python train.py --num_key_value_heads=1 --head_dim=128 --intermediate_size=768 --hidden_act="swiglu" --norm="rmsnorm" --optimizer="muon_variant" --weight_decay=0.0 --schedule="cos" --final_lr_fraction=0.0 --batch_tokens=131072 --max_steps=5529
Each number is 128 + 32 x the weight over the matrix's rms, rounded and kept within 0 to 255. Layers, rows and columns count from 0. Numbers have three digits each.

# layer 3 MLP down (transposed), 768x384, rms 0.0529, rows 751-767, columns 240-287
169141163097134108197175154127195137107105152065148109095148118133135148158147151171168086083125114135191130134159062137151136157084141143089150
124125132176122128170097178157077114119129184110102131151112126098156122173155176127136144141174176153102118136158128136135133163139121134158105
110131123089160075091154097149131124173080018113097144173144164114093104171122108142128122132142084176128131118158134140163072124115082089146148
083185169071146146095143163099118142092113125099134125165099130167173091075094110096145102047144104167124096173203116138146153111148125191164155
112114103102101111172144056162141119174142155152157136150111094109127125105103130145128157165105047126081148112142136158128117124114088145163081
114172120111126207132078135096162113159127125120109145053116099119167127188182087128070144078192156158089156129163120096108096104093167118105129
111119134120147098101098125103131129070104120110085105145177115163178139080095153130143129079121145137115188130060100074154150124085155173176175
091152150163128051129177102099154112129081090197144098086106160137134092088165179183091120103088072113170094156185099122094123105080113131136146
097157093136092147163175129148103153146111148126159166120151104118087100117132107137140144120111189140088192218088111112126142134086105154128167
140107107098151132140061106179097113196179160182123117190116207084183141100122133100117068139079198096158130147100035095167176117159102120181166
106095170094122116119096066115141114100148157112079165096105163122124119122101089160135135145149135094129141125095156049088129100099187110163161
132160168105150128121147066088134106131124107173170130115134126120133181163116107060152088124117090159149143144135105128136122160099128114112199
175120139153154122105065168100124117077118170108109128137108105105101115132114151116052128118176127201108115106140141100077141135091116099118114
113154056096170135171159086136130151138081135096144146093034073166109132114158196146083104099141166177168110126128155096096182150119171091130079
093100114163124110118148147122127124115130153058112117133139146151114071122091110232044165131114061182042111130132090067132155145140117141120125
147185132095118099069102128162139070125102122091092074134128100116134118139109144152151142144141093130138122137140054142148182135134133123169150
149094154150144105116142137064136176089117141146141137099145083121130140081153095191127108140143131136141085157151143139134121071132111097160104
# layer 3 MLP gate, 768x384, rms 0.0814, rows 752-767, columns 240-287
120155098090143134166134078095132180118106077132115165152124049158064141114139120148128148126137184128163122113080113134167161117128057114194134
068130112074057179127112146112106087087096176144122134180135138099127148156127160148094098106176175152134183101123100106137166144134130153065096
086137152155103149126131114123141115227117141081133164088106082166148101116146066102109110104119121116123086116158100153145115114138129107143120
090124070146145155145169192130151123150114124132131126103132149146200146148137122118072112184174146117102133101191139124165192108121132159066147
133138127132143048143117047113147141129160138161120102145119160130101172087071135157114096174118089155171090153115161099130121105154127098109106
093109079158135128143068150123149101093133147159082157143108126157142109180115093145065104092102118157116110092157125131141035158123096133148107
103101208201139176182115143094095102142095098123125099151139138148149108146157095187145098146160184159063089126155107116127163069187142086115171
151153103167128144101135110117127163178145105129132083105128193133151137116187140174181140109146140118111141136169187144073151062125122168123105
144171096101091067175155101148065103140105157149165113152161128129161124157186066097075163117133140170119168126072130124115191123098116044096164
080105100190096108141117144102138145142179177135144122127127104143058085110141113147123189126089130084110158179120130184145103078118133156109106
144145056071149173128119154131124071086192087126109115145136152129117131077158176199086121106160168153143139089131134106184086180061112109192111
080134093102119119090114129151163120178102174157163090146145110146168155158157067119135086173138099136136077188161149112118147123149153157064140
127171112118134158090125102135119178179070094111130117116128124101115107104118173128117125119181074143129138108139086115096171116118084117166145
125157093102111142169164109183132117105093138103125081167143153107184135109164087112080126125126108134078062190140196161115148206129089114138161
093111106178107136132166119079124076123134151120129120123144097100193169121123110128112123096004063149134132150063136116160125142108069140121145
156190131124095116115106108126152119139114108138111181175149181137134084134139178100104161169087070124164133114081169145142075129156160186090171
# layer 3 MLP up, 768x384, rms 0.0822, rows 752-767, columns 240-287
155186073085178150145113166124098106144086127118136200157103130152090164104121106195172132114076095154113159147144092129083107120161104175150135
150095135068135153128135188117117113136124171130108085196076063111160148122150114155199107148137107166106165114133095098092140113151136110169081
145131139087104142147101187117136128098142140102150129154133164151165110106059141110179125133139133180111151138139112162154154137118162150081167
055132121117131123176176170119133093198092104177152114097139088079143125123145160106109127162067128113091114127114143163140148137130098142128083
171166120151136121202137123023169076132161130103151161091148080132151183090080149131205127087135118078173191132148109200172167150123149072153132
089126069145152141094066088136209147130122117133103148155086154135190112070116124139127153124142153112155122088142141103093156143104150081146095
076148131178149126160133073115120111129164107167141108096110113151133096131122123092129118172156162130071112111169160104131183142158130144119152
138116156101131082146112138087128121102107116163138131154145149161076130151129124096073114158141189130133121141154121097132141137062189036118177
097120157132118165141094099084144144118112150125134159157120092088115093094085204083171071163130101129109104093124098158114059152160150200144163
125142150095171160113123110180145134107099120145150148120100129124168184118093094106142095146170127104110055076122167087136142156134153119154136
205117096162106103192135099086120111140112146121083168077146088077126129103196124121142191128133166129132106153058064175110166152086171089104131
145115104124112060124183107162111144167127168144139144087156117118107121160091153107141138139109134215129085151187161122139072110068173117094079
146085093095113105213152229105158086109171167146114130102196118154169164209100093102118137085109100089090151139119173158164141035110140127071135
129079126088125076163103087130126152180117143232090066136151166152161139056113146133086089091168141120077125142107140107142176079107098134135100
128161132120124129098042102198091119129074118136135128138086181164118124128133152133176167166189121130104144124165157071124127134136188122167139
099094172124149117097110081159154128167097130119135137112142108104159108083135099074164141149149114096117138067089133135150098111109135147120140